Each number is 500 + 40 x the weight over its row's rms, rounded and kept within 0 to 999. Layers, rows and columns count from 0. Numbers have three digits each. The size before them is the row's rms in percent of the matrix's.

# down: layer 4 MLP down (transposed), 896x224, rms 0.0622, rows 42-64, columns 168-223
# up: layer 4 MLP up, 896x224, rms 0.254, rows 43-64, columns 168-223
down42 102:513536556443440534506438526513491477576549485470458546491486417499526525464476500425531525496466481435487528425541483490523571544523465514525456525511505446514503487515
up43 098:450488470459504494478437491498456443491506513545522431506490497452524516504520529547450479478556552500583490502518484491559518513530516501529539453482474497472465471555
down43 103:442534513465416497536493452448453459565507520561470445545568449412514455493515551540523490560517498480506514476510454438491474506488509495491541479444513473459495529501
up44 103:454496529423505620541474474469469541514475490457567410474482437545546495462512529541484425487510484465479581447432512502504527503460439506489423549543426440464481511434
down44 098:495424548541437525509517561474535617464489529573494466474512476495441546476615448442514544496513533568470516491475497493435440452430478523451579558484487478554481509530
up45 109:499562474472495473569465481547541460554433469509452491489485523547533527469582533512547498478497454490521529495508534454431559505506527426551534542491510482455494484567
down45 106:522495440559527477499489585505485450581522481558501547459579459517518454579566487499506416502536531459497490556515467471494413495459440494447452527559483492440500508467
up46 100:591550591471491531483503512476497468527459532503498493464497491442503495489529457495494513446429504569470451536518496470571575499542499523477562519470485480534456456478
down46 097:509606480493507457524481484466506510484511404502508549575515511516504553513521518466480470473456547573466513445518487501539484522444482493538484550427490454407447485560
up47 097:498508508458457504534556521510522547499517460473529548551507494500483540521530477554537500549521552476487525480424493413466487462532471474511456506494420453493514485485
down47 100:508523528465482483516538529453472498513427556537548530489452531489463470507535561428462545549543459433473448527532469512508609531505523499477596459521579417557504451549
up48 104:446497535535502567483492527482552551522480414521569474476490476506543429560478528532575474491511533475485494503496552473510503481471478361534482483473429532506473505470
down48 103:457533550461455506546477504526505515509504472471499546512529464462436496467449469547495417485495633447518527585512521503452528584512487480504515460444420513544474476413
up49 104:518517474465446510493414508532524465568457518459452572485473513425470437556513483503523474410520453516506553491502498480482483443498502481520476483492453487553492528504
down49 099:508527472422445536535478474494464413442458532503524564522382504531502514471455581564498464557517451460435498472535453465477487496487449515491512500574558552473506480442
up50 105:473454506447545457455541430451514520519537481450424560447506519507497438543523484496514570524542448549491531514521567447480524527487537570529460566507523576519500547459
down50 103:531463430491473525490441517533507464432518468503468481500424490510512528414452463499514574492443503440467506518496505524510496516531534520513504574512466450441546473569
up51 093:563559521497470575536536534533552545497594457555490507465537545448563483513477479509489572541536455495496500560435541485489500440513499504546509491544510532442538562474
down51 101:483503529435461488490446528502543465508520506529473548508519451545486485467438454507483510498532464519491547471526548526515477450459516558504482515517595478456514464406
up52 100:480535520427507497587490439470518507528458463475559536531557473485463480498444563534505430523521480520525475501557496526469406487559475502497510521517518460515490478523
down52 098:437534528572469447462508541509438600523546487504551462524482503496543530473499512558522559443436430532456473432522534558539497509497551510515531520549519538414438444506
up53 087:548519519544543542480524495512509487488495493525523473502580478505503527468552516465458581534450484530557511474532467484429513494435472549549556499457501472548438481545
down53 090:492517520469460462513462546550554537442502525557455521504484480487435504522539473521474474515551546475527570463539440488460457485500425468429500519461547495516483514507
up54 093:492489539555475531492507522532488483504501446486476470468493485449534509497522496485567445450536493491454443550495424485504544462521530472449481497482487506507398496397
down54 090:482444504422543518498478518556502543411474469458473488554476423477479526697498561509501575503484543453486493462506467489539514518490499535543433487449524521479492535498
up55 095:577505555571561527517572433485523502480439498454515546507481528523495533514518486535558539487480480469491471525452477483504522427462498415483461470580507544518459506514
down55 096:492488552452560514508497449452546509539481459508448439526519534459543448544590514533507479537512464506463490501581490501470559440522430573475522507525484445487480510539
up56 096:564505493527545539489523490554510467471520550565552465445504558486511406544497559528543486581465485493526514552497500481472426470578596459517539542527563440519582459504
down56 098:517523504474496500511512465482543488498503404532528496493575555480513497582554459455504492549499528511484537484457530481486456484441487547490450522561474436523462545517
up57 114:526550510535447464521497484515530481512438475464526560456474457528488564491459487474478504531542464497468521483517481488470549422432471520475502532529593511442536478530
down57 106:451469507531496508488428433487590500448465501477475558461475557441527534482520537477448570536540516487536559495516614437474541493506437483454518499590490526471496469400
up58 094:508555512545535501437443444516392487514501476467495524483546486556520453555448568444502557478490512467465520552466463477571513418575450577478591441525447530452476435449
down58 094:414483560525547586473481503533561448444448520433465514560504534530498420556520430488486487527484494512490507532531413463559498505513497514642497569499430530486504534459
up59 091:532498540480465464464530485515428518486487560505493583519484469554520522478556509483498488534529480472524547547485490547414464489526471592454517537549471551483496512521
down59 093:457474535557489549515517461493536499457457496527521418523558524464439506655550470514427455470500435439503486493531504516504510573481471464446525474382563485572443497545
up60 079:476485556460434555513475502472495520530466418452482505541496511467531534500598436508489522435390516426488515477523495513493518590562488487502455502495433490515524456482
down60 093:531482492506467467507465482527561508493469471414480559559517502477452543672535413538496579488510550506462492540493473480562509510510434504524527507464551485410524519429
up61 098:533513533434495623467467490512569464528378490529490568564555542491548483543446541484489543395550572510469474502504530549569516474523485520391535428499481460485515514486
down61 099:511535547459435581556481467486532470484466510582501513567460487518459388460471545444469457478486503550516501464556555499524461419501457493492515422475556468476486485566
up62 100:447430454562549491491506477501517473524513503518469516493536532530537483517493543504507523416525500567540528464520465478466478463453511431489505515502482546560536542446
down62 101:564475464499497433530506494489501520471493523533533485476522459540522499469508531431543522489430529440559530533473531474489472529481519492496508492552472489464506462516
up63 109:492486488520491519525438423532560506511513555574511540457454516551508383465514497510448493440551554490472524510522518513530534440502414587471525504457467536472472471481
down63 108:517496469535445515452471551512562484563557473460463501527511599557527464483502469469423564464471423523539430505569527483597519519526485463542584409545435467505497502447
up64 099:429526500520582545511486488486539490513479483586446535469493451414460522540536514485546518541540489492535532554452527535563484553557488498539529454468484463550524398568
down64 105:408425594520502496454454471548486530478457442460497531479451482513519510525481466497505525544534505510500558445444498502459485512595530498524531517466533554586496439512